{
  "head_dim": 32,
  "activation": "swiglu",
  "norm_place": "peri",
  "rope_fraction": 1.0,
  "parallel_block": false,
  "init": "normal",
  "init_std_up": 0.0205,
  "init_std_down": 0.00363,
  "optimizer": "muon_variant",
  "lr": 0.00668,
  "beta1": 0.93,
  "warmup_steps": 0,
  "schedule": "wsd",
  "doc_mask": true
}
Each number is 500 + 50 x the weight over its row's rms, rounded and kept within 0 to 999. Layers, rows and columns count from 0. Numbers have three digits each. The size before them is the row's rms in percent of the matrix's.

# layer 10 MLP gate, 320x128, rms 0.221, rows 220-256, columns 0-127
104:503507472563479572467481521512493559560542429453487454569518451469506412528461423537457410553528456578565519496496492516552511562525437521487598474497435468621536450487420605499528496521535451468480489388448508484468532519537640506494457508476564561431524527482413453445563569531401574514588537507471490563474528422474425519502430491529533449533509528527449494519547475547350508545495
105:495549516449531501591440465505435471530546512464538497429423443528422511445488485554503517503441354453387505535504505473416460462498557488495523431546508534549603491451541518531449507494524489478524504458505554429503454561538528598500482535543528481499486465476564534506540479415520404539529518584442491462465513371482413458496584452383508512481506553575580524421490614480586564520439
105:556517498556567457504515415555454446512533561564494472507527514557492522550499494468602553460458476506525574494450437469540583474509431587562496588491440568573549494513513399473623558559440481456399523476537466470530548495498446511486567445572548514426536406505458440435477532460481488489506405533496542658455496504532490419495545401513515440542479495557428558440554508519446472533530
098:493515532510444486575469578456525543475501445519416486509563571566508502479438590525578475502560584477500459641492472487528473484410527524555528569462429523588482439439520489521493563550563567462509515547524528444526435456461503452467506555450448561475470572549479480515536534462508504592421530631520514458506506457519485569597501467480661515479461522517514512464479496418420514545374
107:528418502369412580551435458516633516546478444423573429501519521498491529515456521521591501531512500505558509541417468493495511520399561539450519602424551469478487471507559630561580553493484469465511419509531477470525476543477434494434444516535504508468532486407436443508505553583484577512511427533465481459568412502449531490441423579556482520532499563461550530556482542521434472545489
096:467469476498496546394494474375483509543503531486443486433440464413531510508462496519563570564482480463511562541471432469480527472478584561520471519487533394404457450417490594526492514440541382575564581518530534557473518547452482526543581489490492388521447529499457453492471546569586387556487515529552548433517431587476406452541610518453504528494491464513487474513428450539527559519503
090:502485529524457547473497480478438590513564469438480450496484513466473473546531504440515456555545540454467463444528518502508432506527488529578453396562494465454485400493468452486473431432500506481660480460499514595467456505520498486480382554501528401491591519470403489503562500522642481512529517397453420458394499472548485521483457595417498499490441415553507463529407517469489504505603
097:478530385495378454460478499488550454486474442499572481445492456552487476477479532495483479428418477460478462412446421459579577532465499466435594567436428556486494489496566488533502510486462550496568505550464469549458496486462439582495520606462467478572635501472548547554465497506546604498478523588536553545551538412523459501483491471486468524552493519488494528556467435493473665391487
099:550589538482440498497495476514435482486550583432560496555509574455521446479543472520508482491529461524495542486405544503439486483508529354559455453468549440437543564472546453509502442493558418504579529515575486490477518455542428448513547507480494561522434523466399479432533433588453564561536535499406468476490566466473454431466532536383471434418441548507479544390482558519450485524631
106:563483502523470574490541547451462569415561600561549447485567555488384546582504524534542562514420424495497527480528509502549556557540450490495592581504489504547537472484478535444433554495420569446538557539497572524514515602587487492482487499466481486406410527500526565527531457524409415489543449446476509539573542514433540499436462429482618481433495509420512439577514458428491446520474
101:593521496608516547510520491511491479509548528565532460562516460498390446550508531451462476451578545570476502443473521536585404426518457500644481532465417469519498488463507534460499505555501530492559497434512528611526523535469467529412441533425443484539456555514383534511481510508545533470598429460484531394418543609526467536498550573449484540504466436503471472432502516488495468366465
106:532443570514418466493510526604500495488526547438524527520454490537558496466526469579479502429569444487561522577495427521519546499465451451447518548507471526581511496620358531384512504445506440605558464494481463518606532477526480451501505558506504408581365481535524569535472593564416414562536477557442566513424511505511461444550519519428515483514528523536467479482431452520501549465497
100:487480483471398472447507550435526467591477585526519468430531603470469576452493583502514494505580526483543559397538574465567449496508572490479564514442569475397419482553453501531547552506520458526467561569543522530537542535420461440516566407520461463498499561478487484556503489405487535567537425529530517455526510514611532545474592497488556500541483514529503587536547595521543545587612
096:535511567455421523461484428489505551453483450602509509548450537464490476482539458458422528601468461516593546486541555453581506481473488434507557555492463506446496550553455415488451524449565452448510594544453516496530404454509456544421515599546487474469470501483394423523421508570444598490499532496480588450476434483474557554483535473487444438489545475491378436543376517440463514443555
105:387470572481482505440560477470491440438522579487500517461524553450399454545463455495492589584555557482486475454498464479529510515560511552468486538472455546472462624464466474521535498536443477443531507513492582507547459607505471469457473541610412451468523500482485498448530509551553445458535585538483470475450589619540482564531453467509472508606475515447364543543561475646477470498519
101:502514530477463446420460585567509494496562511462563515522514506550559480529521546564548436495606466502546518574472478517368602530468526425469559548415484464482442422510439427585580410514528555523557452549454464536576445514540507458537517458544506585492478592531472529467499585410507564387479507440489440535506496424499446560591454558508455491517534483581413543507522502470550479448522
094:436472443485555457466462473497463455533438445400506524551500470509498564567506457556599522501559451446541500492488402549407506460443570500445518560438490528532388532481434513417573530434469586487578475541441536496483511481477492616558441471538496453485579528491550447505453521599553477491518376571483503569619437409445467502540531526483520549453554472501465580524455544552499528503438
091:552540478532386530539562542574463567517450535543488516455411525431610530512476590562477472469461564457451530493601459465484447463479505484482339520506528544476449603505578492509450500546585416465526498471507447530479518523456484484506483498525548497436410518528538526572508528581548537536508530491507518588410455420485522412555473438430464439430476519450420511464512512581474391492472
098:576565627439447539486477536399531471542461597457446481491559485541565537450497471487369520494462411532536492464495484501440497514477417440524527555455473587411455574513446587519558537502565539608528539540509599565541506514447572448553483488459525507520500499493514425487559472563544471558524564490406553463500451439465405476478427553498507546523435466488500509488529466475539618439505
106:409557525461584556474476563603493525497559461477475502565514546476483470459446517504630443596446560535543476518493526503552398617491504476509534432540482493416527452439509505444548454472580460489483497468495468469500488619410384473477485452380484484468479431506532549541436478445461512517440561493360545494475509569493525513495404505420567537466535455462483472485465559521575519486500
098:446439495429545482518500475478488465513522469509560451440442455546475468481535526493610504526508454463517611516398521491508477488595515529448506493587409408506498477426504524393488468621481599508520369483540501546448526493540565504443459551499541475499456487511508434484411518445502459502507591517452478414592512437498457428514494507441461455552515451509521407582480493399417546394509
111:520430496519558487445423537571513487440478539606478527465451617490467547565509519454552598497462475407474534529479447488509520514530604446606482499504488530379519568492458397498492450467530510489558481525453523507527428481544389558468473604524472556509464501445450556540522450447503485630482562539396508525455440537507543521473403551514396503461541472461510487488445527498539512604475
103:485558521445431510513482508501526553446509481460455537523533491485472471498556552401574508569491560499554518497379487483558472499419545607496468510453570499408489465417507463504505465669473364454536437505565466565462485446518429564508487574560478517466574438412491546514478382482582513477553570557528459502517483551476491524513465443550482398544452486537542440501533493581527535566502
105:522438558482432540469531572511518488446548412457558516510454524498423573483415496451563456486480455425624497398514522523534517537500615412467483476499517525433492432473553523570514480521526495488524511563549535591564496573504475506398512439473422423511515446510479546491451511522390495555568460485455521458623426446606508526502532516499574453506457489481560575571501478575394479479514
100:450423441493496445484460469483457456427474477541378571495550537592467529564498455480467467541531485553460558389446578450506546493547581488456536540473508587538488423653449522496511475449499433463524545506531494484549516469521450481437536563472494528570498574521533516531534518463491449548549486664485539545531425478535569504421526515482456408476530569583534478485576505409485479455579
101:549578488490427499532501509487501569402520496516489483482418478590454454555457598541496537467495453570477521476458520507493559485509492509482566429461455489579521486537486582458420498524436417513512479487487460521593482502592538569468539445512528480419581493423516455528542462416460495436483497578568483409514473530385487424478604548502522531487613503584546563551396563577426437490530
100:522508482562545458461505478555489507591425523516420508531556432417466386563424525570483559488480488461504483515500409472523564467482450394529476613511561484520393542561520571594528423414472449429469576472460447562546496531547496467609470502419574551458453459462488550517511478564445479519505530418541512595484476500429420562490493541483495526492449494431459512443578487469479473546560
107:422497553463446494488524520516494462495557534494516478514611509578545427514565514548476467528546571527593389534557528448443395419495447486550419516508545499536461548484547546454507400476464520543577458463518513459561472435497472395531528471520490516471522474494503427431546566394543544486528580585476585580540442490591455520502465511582462431484462530498486562364486468477426441472531
091:530467468474567548549486453421510500434478549497524475537448591509439486457459491512558512511548527413491441495519437444487509551501526560553511521420451553524509558463511447530452509515531533533489517461503460427400454598522453588399499542515545562398399471477411490529626562529570527537521549498562446466515506517516393453556538517419350431482467514480524516450490493488517580411577
095:551487493526571531574494536521474532440534525442522557469495468494471555516500545433409494476544552512538499411485529513545487421445490482528687508448487517581506501560414520501383557520523595509561462574465499452525453554480566330591484532479572494476440475485544555508429492511498423487482504481493496503465511469572475466472520574403467506416435638464529524543503501526475506478454
098:582490465554514469511466473487498555506490483486563441434468421488476565481454496467530542542504594544435386547441554477556542589448491445443511486494445521437467522511457546472378466505505525570445437647484473507421387499453576455552441499557523494523471488570533527488458494654536513475545479486525538510456478476557446476521537435581503468535494549576539538476471451481463347528477
102:484475529456581497490439502543590472524550401543459616519402449414482508492513534536435566418456541504522496506447547550500598457550511508564522656493505496528360513597472475455531550470510499450506505415495489473495491526460522524554464527580486480487494590501541483443575492387581525516577456438454510497485548449575414512536437551514477448458384549515470486517534474502503527501559
104:526594487465507467481503523317484541478494501455540417439458490526455518506521494580561533460421497640414575485486571604498466546494468507578477521442491501496554523495505539487554526522445489438526524506563443423544491532514516436591510451521492457466572529441589490456538466464504513473504539437515441445423556492520469423457534460513389496436456498479493509611580424563509483427420
102:445541490516441509575548589535508505497602477541486536558513559584548494508557442509535490609515500559417440490526498460495559464396557442590450504535468507548458485517525490545545564544470524446447454516613448537502438453564484522574493427439406480547462595563511489529481500638563429493511448482433493517535476517621480552459584539530455552487403523433520459487468482537547523514444
100:515564506434517407453385569497393426494503550563455467443563549451539480498500488652519524489583448489505553597524500499569532570532570423430526462456508508457533446441504564429501519514535609395553457437545473465547468481504525477445425490542426564516438477495494517463514451493528551519507528539585460478450556493454383486527546519441527395478517539472484503479491453444458498585474
099:463461577514502426535408491490496526424576576508545502501427478466474584523476502474523554550439538500557437531509496572474520515450509497629439550509499530560515470509555623566557619507472516514500494500483579517456542572556453490441599523563458563504416426548517459503552434531500429426524584494505536556457398509502513435509437450451638533434416506557502512548552521519499538518506
094:541479531523545461479435471426469549442632485519564548499522500488500463471558461457479563519551440486479607441540473494536468511475527533512497482309511546509508460442619467492491528537536493567510481570408508447603435443552475506481461482544427525494415576433528477540526454514467510555460557556464593553500566493478538471474397504483531482560502474497423429522620531470508405542481
# layer 10 MLP up, 320x128, rms 0.237, rows 220-255, columns 0-127
105:572474440534505548549554538522461516517520550482483460495541507487431534524486496477581462550480449478440481550549459565438573480481528462465517541579548614539466486514418565538469467475492450496429442369512514455512465448464500568395489518472483470495450469483449522635513590460545615457502591536536484537452556393488521487484563624471486527581462520469431518547623512529502500418451
103:492528429471468442541479560521468618577558513484485523556482506470531447474560553533546476416494477590535545452505463407518500565539512475554561521408407479426578524497481460515595533587388508493591597420540486472463563472424497450530541500427500496515562513424461472443549525474486429508495528450583501486531525498521543378485552504568601577483508514553491534438556431452569515500532
104:509515442572524580545496490523550441613520527452479511528589539559416401533528569505571503521376530453448482530414472480481498501496396539519581534531512520466541578548497527567502498461489508544498506491473463534515469587547492542444636531538505463409522391542541515472451497485391548473475505518477472477411496498513481519507503418520453436515452493582528487393549455512461657531521
099:588563540517535486457547424442490470528490497500458503563538508498553532596529463557454536399442482480421577516505437564434544514632512524421510545489543500539538557585576457482514522508476474526454445446525433533452445528389529486524484534525463425431520472450587510507524478489504535496545591470442451439504451545369589468508438563534512510503504540511466453598449566476451612575456
105:448514456511385453459466459577585533441481436483546509478612490411508475565393503449585479408529450520512487432440404436488511469475460450449431448410438445542564432539638564479469553531487459564466490494487479480524528537520531553515498473558554461533523445554381566453499487550532464388506592469510500479554458552466545565476540518500540489505497526529529461516474505605480494456511
096:565487466539428492448557508467452472592482494558479476446554532467499477526476536457583537524487510475514488387569531486496487452562519573585420501537537442430357477424483519514543471469618506471583493501513510522499494513434477535500441544518523452458523515576590490471426498548428472497507488424475513455457438533499561576562574590646543511502415442564418478445508452442468586534494
095:504492494472481484577676389482407487531503572529574564521517459471484419462505467515581494442491399520441499494474397496459465417500420501516504526447550416482444507426485492577515514499509475452381466475490393436488567493483478580503466519519525558478499515516447523545469514449478552472475572520481477522491505461572428520470594461573506476469560481367490473435542543603457501449475
100:444550559517499555476577560441589498435484504528496399563672528474508418421453450584453500552419511530485464584452511504462464513468550448482497411579479516452506550400429489548506589552482476484580540585509514555480582457456487506560500486613474461399493501548515456483489488418492491513482592497526486477514471512549543495518410452475420526476498511495589525560467504562509506545436
098:478383503479473496484554542452578580487470399578462498372481496542462519519510472582541468572505520526465493512563568387461498579472514555488521495515424516518533495521561547561502466587565485503527530496510563446604561498512538464514488526406534480470510490492581441534495574466484553599505478571572446472470486439573445450485466468606540483428541536430362474456518476476430497479421
105:584467507490550428518495507532558524404410549491562462510565624543441502559581411556528497440444423508429507546490419489631525520490505526504350471590524473507569392409451493485494541489571556569432491465491562503542493500480466538486512500524600479426458472423468478548566455444521418526517465496470439513530465456504527483482501542567485476505549493498504431567582548471542468462476
100:582609532516490491456490534512528520491522414421496447452455564431424541544490511507540510551529549478488496344461522546553471492456454546571508516509444518524533548484502517438479550541461523466569450480541543533458461510528475512438477584511400567607586571453457467487544449487549491501591399513557603397498538578501456450564528607460560471495558486540484562492477574583557527497488
103:488513494588507566514437529517506404516466459548403558443512442409503464434485461512491476479428569497459516538471550478454504452475464469455437572525468423502554506523419608525498508552418549483488386454461441461525452431429578484468505505540458475620494488444567550475567500505470507458501538575530562574454440470460522528575426517603442469626457455519480530502532380480541529460481
108:471556471479527500531513474577508512623473494533430558373509496471416499577609477482527523557536464461525594372537547403549484577556487407569507453527552579501500527530531469529475552449552448525379502509378453550515527464474464389479507480532550451500541428548585557512526559495449535531595535513507519437450514491497500559433485587474499578493425490514518500499510475486549519485500
105:546497541515479473432494472526468492568502490426583520449479441541446453640584565538586475547517605436620517453527505549481483565477524496489531610522510448523447498527544554506449482472498490465454502485445537491495496477597509401484534464523521399555452497430488414461543596491547547417480510527421499539489470553570439539531498617509508515498547601575457533594403502511517512450489
110:526470458475485466442468413441495608461470461618443527526398551554490514532528494493466476434465466476455435482468631496429486407447504437500548542453497547526538559616545578540434543429555500438485526430471483489526484498552503569632562478492534553522606530491465434534542515503456468489522573548482552488506515445526543510496467502568545470585532541445466491411512558386455572516489
101:537492516552485554518608495494489461443517517544461411413534549469487448500521422450499475515466611533382475485546486523580488472497457546444476437537453512511553449456476485400537577625463516469504549407630508410489532484501540455515551503449483534465441508492494514548490495513467488521479408568597573445531540465440502481501584477490555493576530528486501467596550517592464536388407
098:538386449456437464458445590506551478570479461534460454475461572484516520549535468488499422496512540523463518520473516477428609453482419506444456589471591548485437515498506533539558479543454463587462493598469462397530465469487497590573495430517511430432517410593536443506415528568389460563487498514462504541509524482495496527448436517481468556409469558506489568552461420459403550484543
097:526519515538532561474520544445561510571621449504460498529503477421560426487429526499489526469431477415491525467368461498487561454434484505478556491420564453479542515513496383590562511488511500502505476468488496442459544488488512464432491428540439495452632417539494439519452541513607488402679511442560459479498497565490431535502430499497516482447486532531521490543615526510528476454514
089:562572580503436542460522561483516440507538563516552425459611524538496540424546540585424487501518427459493464505576600503454439481467445471481522502522431593491431457501539503447565543530562564521475530585529474469533490532444420462503473505575534533435534488450539484453474530495508486483426603561526461374401425443501501391471443467477528590411445478503522554464501478565463533438508
101:569456532543524519502461477493509528469449506593471503578489501509591694505435480530493615359486534526503511533504455501531544484530447480476563544489481502556572599523456528476518506459494414515498560653518494462505553497466510472531513421523497460439488540553537566484492470412413460483509456498525593521534472427417447489511574527446517443530517510627554576557511552457501488505519
100:455458465469536501489540437524482578556451522523504489566520562524463408446544482539506545552448450603475515540461563540465511494612514639498541539493506535422480430506543567461531478532573442564541444548527425498499464473568468579479474510462528449455515469546463484576593496484457496478439577506586489487477463527511571526639476467485401442517538457436466522486385529551378472423516
104:469369536476493488470498511483498479525580498488538541499539496519514528481499438450525482434607597593517460423484541488508486534568475550535529495478542493510387602516618581542481571556505511579502526472467469487608461440525537454467455536488528452505459610542603497536451531531607530405450442503524480437520452563446383531475541521538427615518541441530535500492567490498487543472463
099:541479538488435421577477455565473491531529550474457485579452551517572350545608517433520521447490510521517508490391580490538501451464516491504464540410544520578474469439518448471435475516496506445506435504540479429474435533498513525430517526348447463515462496479475490467529623513550574501417494555485571533396442541484473544529506525561375487446510535498492546494532513414515565523584
098:465617585542504548471515437578515471442465476511571483481516484444445518502542450505507444525477536491494496435480488408514565396449530541536581499538451529523519434491413492533529543419540528583489435470458573470563524423549492575520468559455529535461417572497410428572468609488573464489471521500567513504593493510478520525497533458378477487466406494479563470537503599503454471633499
097:484502453563490452543440540451479508611400475507450440519497505481499592516526479452520439600467499511531575390485579585554468485490442487395513538424463458507468454629450534513400507459456484525525541464544542493591454434542488461470440591497572495478480448541536513509549529509550526612477432538557489461499485482585515494484411455440514446588501505567526451403561515548567471516459
103:604448532440497500528436447525521463438537474419591485549602498491475489473530487516573538459565462482571552536426461530408511503493554500495511466503426512561539514544549521520442477565456416528569489441503490500552515490557429605507562436597466506426500512475576467545458510388475416506506484385451436406550523616446523482467461530514506486543586452586545435510546534449442462530483
104:557501561481565510535569559435520567477490502506544536435450417481375419532509485601505493531387478454480554607567478505374542479538504571489443535563470500491595489510497547464508418432446488494568497596485512504500469537556507586495534532481469457453500536460569453511537553465558597451472570471503477398410521471454461479517571516491457498499525419503438481484569581452576445468461
100:443485533565494460498500512495524490473486548506494435515516487581496422423497463537524470488526506487575437537439494551498474448384557506530530488418525491510442467496431489462560503478444618493553447556613429494520473561481479396443434604584596494535547477458491474524523516481532502539549454475470559605508549543531583478509447594496484400550423598462556537550542509604440459504403
102:565545512514549499519540559452485575473563507512524514390554519488475425513528479497497493388408487420454498494451464429517480477450507581485477435478531506419521505439495619507500473465567462569395501507539511513601441471485557506480457442563514485494454529389496473525519561465389519422436510514518477582454530490494505572501483432563610466510562407426495341530503442494515558494515
093:543611507539502520395473440440535519495448443527516391478486582515427518416530437494475532528505529538453625385520447517490494433439515476508411507556569448497490489497446498435542450491459417476521511454502540551466469459538428480500556506544461451541487418606450455553533564491532474488462507479445443479557536513436522484526547416508495470513470434619528440431484535481643532591516
101:529576526541539554502572536505508592508467495446434401572556420601470482499468451410545477488580484519473510495514424401524524379487539491541445494563447549517535470413515531440501455448519456514510517522496597541572513464499477586486509490496457557510586493547566432621394520452471415453450402533460485473595496532457509551394526492499443518440510443503545447493550547475543521511481
100:566473440619424472468604529532501579476544568468544530466434558567453540499405441476577511492494593505499451533509480467449445494482483515419535428619482473565443484519561503474468534523552516607508462466497507487494503431573481474466495340516418580542528449528493545498520446493401497518551462566509503466526509487444544557495511516520443600491536561461499400544423514532504517407538
104:506513528399564558472491435482468487505428517534598400444483418497495471430454551605522472535451465529470526517470671574447457561466494611412407508482507508515484462486503520454499513494523435483495486502482419495466451461544514501477423492552443491443531438428569570482544463591482512543518581491546450520533547446493438421438556487487516536454493493546542518460554381588558564453525
105:514545472460566505594540565488508475549510418610511483476540471546558477551470476571514589434445483562442478553567496416524414546505481529525475510534423431494458493507549561530502560502568513495475443603581516444484435525557473490521444468482502516538494568522503409542507457585445561530476466407514476586616566422547489583474519443480504552452529523441538512415604526420534416453488
100:391589489451487530479494557561466556522395548548500444559578486505522546506531492431444594562524575443483471528548466455527554369433481605509542510505542493457444492621516449449435438540438530481533481465548498515521519465578521565536412528536491441532446463548564522535504531409519454491517535474436424510540406508530573443501472498500496503460597457425575470498522524582574506454555
099:469519558441454543543472589490458511485562604487433443439472447452521483533493496545490460590510519516480553412515489466410509425423421510492477534556446514499502474536515526529647527471523505509560518437516489571401510562456503567440546449530479539531522425476523438570494545453463520599426385499486474633472468459473577531451450543590465450510555425497437533507454575432455518537510
# layer 10 MLP down (transposed), 320x128, rms 0.141, rows 220-255, columns 0-127
104:486608495601501440504538455463527445515370507579541501521480483428374485454523441487486591518509590462548450522436536460599442495419456537568517466477498476510485478524509523444555529518527459554443507575545476478497435472436487469455492487431463560496451486569575503455578476444445431530599483512511558368504375550499552530548500390502428522513477558528513559556493518523466466501477
102:562540406584428510511437505401524534529495510523511528554419470587533468511514610508441520484601535503491541430434553489488489478564449536459444553552521544489503523555391486524625501444503539536521569457527464530418474531582510464490528513473595508497481426546474452510434535535506521451423511504504487556518519429468492548552452555410560513542423407544467509405560399484589511471580
098:538566476585471567533535429507571576487482517497476549544442469571496525532588571468477583541494551477468507428527449427526430465621497566476530515472502506466536526477453418574544514551382595601555503535496475495555401485496476504484578510500554404523501491514483527569523501542526418436493505485540405566448545506448560533450468494452484343498535482505567445572553508528530567530523
100:438558463503497513441573465536559571564443559559499543461498473475428555534511545522464554554541467391529497441486472461506486423461468461534510498581507456565561495461598497598611518414500513563520488566507624483523512507454499464601489437508479503526420539453534532523540578498453509389501530555512535412447391451407555541510469505458477515442397390538527534538440515511503482536504
107:590505587526541582549465471561606540493549484449497475584490543468482456502483578587543532528465537580524453467434567531492494555483461522529569536437475433394552550444551451508498523452494450530540468500527537496538521470435542499445510485569401476503575369408531540538560516509473532504621460452437459489436403568541493569492538502593644539488538541512499491540508490479464472478526
100:554475586585464530472594501476554539579444564516500558481452543498484514524503631563495573565462477515520459490561489515537479567471480451431422492563544544428439480447446516544545451489423463513511502434454493440470470507509502415492471554546462550511529478453451513528453448420481450417509559511605360499429434488571508530455445392493564494509465576568544445470439544593539458452508
096:536480484489514487421436554546555554507475354459538456608513606431438508520496484453451588447522455485518513553485479518524504476469547488446573404464547436482439472589535397476465419578544507465548483540474467580561509531548513495484499416449613561544417429491466543529491459444399464536501510510435496560434531430501491455500516455515485435511512663463515483472509445472512483507497
100:451516541499549564529521487500397460480522525597453471489516518542441459548547535406469510410487503514507494518504518446420432504519387577512589484460626397481473418531509439480513503454595501497539484357564475547471523431495549406541424515521420511471542526507498530476547495510470464430564541552444497564473456482505584583442467517498586570492527524465537550550520537560565481548596
098:528391445439611517475598498516536525497535452495492512514579444516530535598562496541549498463478478597487504575429517472573477468546421549470449562507520484459520536457587516521516405563489476352443526564510479435569486493514514474525474476466544483476553538502640489534549543542573477492490414391553598441481465497557499486431434461562473550480502591469478505437496462516498510503413
108:536594447573501560579478485535408541508469483557467515542462496510437560605539442534447495553561552544496513390458488544499502509506574489429449498504544511556521506570574508579505459412497605463550478438560561514480527546463478572467431525449515444502551560511422527490509537514510513468519560390563506559452538415460492427494563488529494425414387510529540450430532527521541483578387
098:582522484533477534419462507515482387534442479550507471518413558454486482485505514460448514542563497489423508379445555535520530405562509403532480476540467568464471575504532542437407552558475562526526466531547590495382562567487491479472398562464397477515478539470486504423560480560514513574519516464490544460515525487482461434492613557527461491564469423494577501501521562550550403423462
102:457463517513462541483571440462574541560526447521488473468557422515529380456560495524492419469547595456428523515596537452501600411554491535566427543419483452594430506556495470477451600487446504530560497490503492470514569540474478469490473520542526468490426510508560428520592473507470401534528659507561541479543504413452427501513508503560442443557499483594488552497448507464556458476500
105:523460416450567407435461536415344477455492439508426522511476486534506541504418571470479492567591489486439523513644542485436486507574520526468440560561429450502401480488591429513426501487506540600581456467551521428493460457456473459497484502525520547516502511402540456546573466507518511452563549519527570483462461467491535476491587452539433502536444450491444563451546549505489442450511
102:608522517515550542497508522486524477424532412465550497508537593497527420441507589508523523518582488517490510449582478577445505445505505526536586513544468565579540539427511447459472598501479511483525517552574599398510501476571474448532509433409514476383486444473543511546544573573481517482534617550525550529418511597457498505539508485493455375482407485461535441521537456440457536527449
112:494533567556444506556573640473501510480481444470526426543464495486471527511537568490465498432482492512414423387544548521525441554532454505533528511544516485529523443540452546430434505540456505477518549479450445466460536464492599548497473479442450386503520543645507605533521597440399523517560525449511526547474529524464489558542552464475514559576517441505590614456490492448437554564544
101:541417412585481463514472486468453560518490518523480445456563465525465493532504429529485490520439473587450532559561481453545463503456476517549499501502544538488489533450541451468588626496401438421457469496500486410514490591469466497529591507532488470423544470533512558472498454601474589479468397450483614406494564498482446550601459465472482570582519561520492499455475456527614469603524
100:620416574496591481565467524482471435489554494454529461544454513406569499472437468439485543500452437573445558506597491379509454580577494523469508429532427583445518527564463520447458501473484513550461554407493447434541529521472509500508463468545529556492509553450579546462572521545488445538438510551511492547564494583481405484517537498483438571551522425474448572517537599553511466407511
090:568498483511480471562432467531460449434420617510503488568503467477520559532540450556554538502541467584531502420603516552514445506504532507521401492480518553576464545467447529542475537546514561400571497537553535561581502580476487580582514505551499526543430600534482532543490458566452532395434531430481556508461427452526499399505483477452444459422410563521526437538481519451457414512557
097:559531453469508468520472559483482545527483425522507487495545477573473508478487468384493499527484495579527506547449458525424451593429555487533579562509494535417503569514474430469538555452561546593408440415568454483546410492452488525576566512469427576504490517572513531488500478447457603425426579480367463507529485451556416500483477560495489606530587488500464547550557480544541566446473
102:537495548440533513493506530473549554491485462528372474518482600480571510528533466508481417508340532542500539522450564617475641502435527462421436545487509472527417524447481618517558499448483481416442481535451534487499463461473436414534505524436450570478539471600520554495519571454454493455472513489499440490480453444515489531430394489513463442493511473502497530408547566553476555518581
098:533551567493451420491581549465556523528491520603503483498490484444512599491518489487445512548467566565502548474537400525584540520569536440577428474529504498567536468538508550510538450582418530469525539561533512417518526479492514468555618469466550502438526557505451385497485472637509547470472406490476508554547472508449469486514444443453422395526566473490515502441398556502548380493526
107:482532558575526516476556476358392482538491517505576456559529514428529462603490426457485424502467512578534544464433501423447494526521465576456562524482582477411472474467354570541511516537446426483520531522430520578490495457514533516440549464467525502457507458606556547529507551478538558431525487461535619479558402523578473547559495449518530471492541552513565520507538523426552474463463
101:503490570488537465396537476498533438497475455470508554437483558461520525574569436493414453574573542472518498455541567491540511462530437535419503474546561514477415461561539546542455524547585503544492474396472522444474621611524512424597461431538438525477457581478502550629569472447565474559538488540528534517575467470520400443523494471502547478454527540445476499463486479591532581458461
102:492480509452501438576476558533446569587528484474400508449491470428464548540551539440514405584495435475523492425533512577500482516471498554568495453463503451524487543517594533436571493553529521438478490523588471462475505501484538451571556581547575516472526482475511435518628590510502461509522543465521412440570372542517471592500572485474536549490602461542440512574533397469424467524463
098:527539558485591548416448459493431476510454420470555575501458519499497587414553583485418518466422497498530528585561472480460550533480473441560432563551492428457498552438481464569565470481467393542419443418457539423470547412503584499509577488484496409468484461476572500499406383565510535458461537435548458545467476543452527450460517438508434522468445484490499463554458493449571500477519
100:493434380417473504497490543492511442486504547449554484480496485533444499529543514500498574498518547477498500613494367452569463467529392576495449518488543532432491489483504500507544500438558464489496472588505446396467514521591480435506551509500511353446531441421421471363514511622486515530511494512446434481423453482485373504572465564434448480502510483518467525467495482476497463418447
103:476448505535585502483489518531571486415451347542552434500527443467517429474565478480493442479488478429488410531442600515509429482470468521576558547503478487472427489545626476484460454407535500406562447509485446510423454478474478544441458515539531354471503498483557465523375462470448505506469435558435480521460468488566517520547523519584508468466447448462460536508394532481514523491594
102:521440443552466513474537499434478584475508445386506500499490482452525555455484513444479413581487538488481470428447515419480494395451477506520558547474522501481541359540435529389602569548491503462514447515480494543497579564451523551495517548477539600487616564486581405525559474456548565462485467466486490555552549576492513502541482462420508473646434574471482511477454500526554498493541
102:516451495577510472487495566486514487474549508519476416504487458468451451489555585504521422473546439542416581600478529569502461560537434494618506494474600540415470532414520524511512557449492499526494475530585509467544478458566427471527461482579437500632587580480527419527440478452452480574460561485448445457479440461527503547490559495511542509406526504526464452477504507494417356566567
091:415522519531524438436615518496505486469455461622516402405471527512581491566542520440591503484452555589493506454431530508546456563462562557615473480471553573461432530525501555572528578478523508506494520506529529462529384453533475351442471498604547480473604444481573514483482479520480454433522487540517474467506451497486513516506488471462489508537480402515383443476473558481513512460451
105:591504469543429529488471591488510481442612484565467465492438599415445536517476491542511529585487555546580464551527534496470510520510511524501465542447636537385551496561517560532499388457450510470477457513525411481469567451407523427466483481519484523415510455583412474488475550553489506485456506576579451476458525508540548448430570448594486476509547448494480545466549518480408542408519
100:390515568445539467512498558416524532479489476584462478427559490570501545393384595527478553454558568504424535473518566506476531508508451404349481515502544556546444588465544536432442467444416524495476455506485568574524557493536482501520547486497555480471497570500426482496520416437389480534436485448514563492568560471504495407524535455460501428533476440529551485497477495485453491579505
105:434456572534518462454490511549480455511508555461454534588495461438437529477537445502416488450504547513354476488376494501477491499509503563464513575491426561595508527486491563449514523487472535504534538551448440462574495548506525485529487402386435458503489484540458508444332457400454488526444472602517481424464524512518467492509581430463541472444442517588411528527506418569507503473511
095:482436489502462412542613533498527464519486449532577470558518501543439536499505414384488499437423500505516486455562460476423518575449479492427398418472516535389461510577539547549545477517484474459477479538540531507483447481515495477547474461441483486403629489522487560540518503645484514480432464465500558494526554450453645551467532514526532529434460474489467522481571533540416468474391
102:544523526553453538550442398525541481550490554491524505492481526498511472478510483555446507489527548479504565549466485412520462535481479396498525535510426490525629512478481408487526489550423518471474429580456598419517472541511440474521551558555421597484478426537394566512470463505506400528527420406469487523487550468465679479494515466493462530469484401401486507535539522486474530601560
097:441569511568519512410527552502457481520474551478491437552536418546537525583546427495447465490451411547480514522518495515546476480432480434507631514442549489459580519583494470518468543444482521510518426537413470397537489554566511496447414641525445506498509540415587435426421438416492514586419522575558510437511464502485492526468461506550509491510481434580412505470539518494489428455463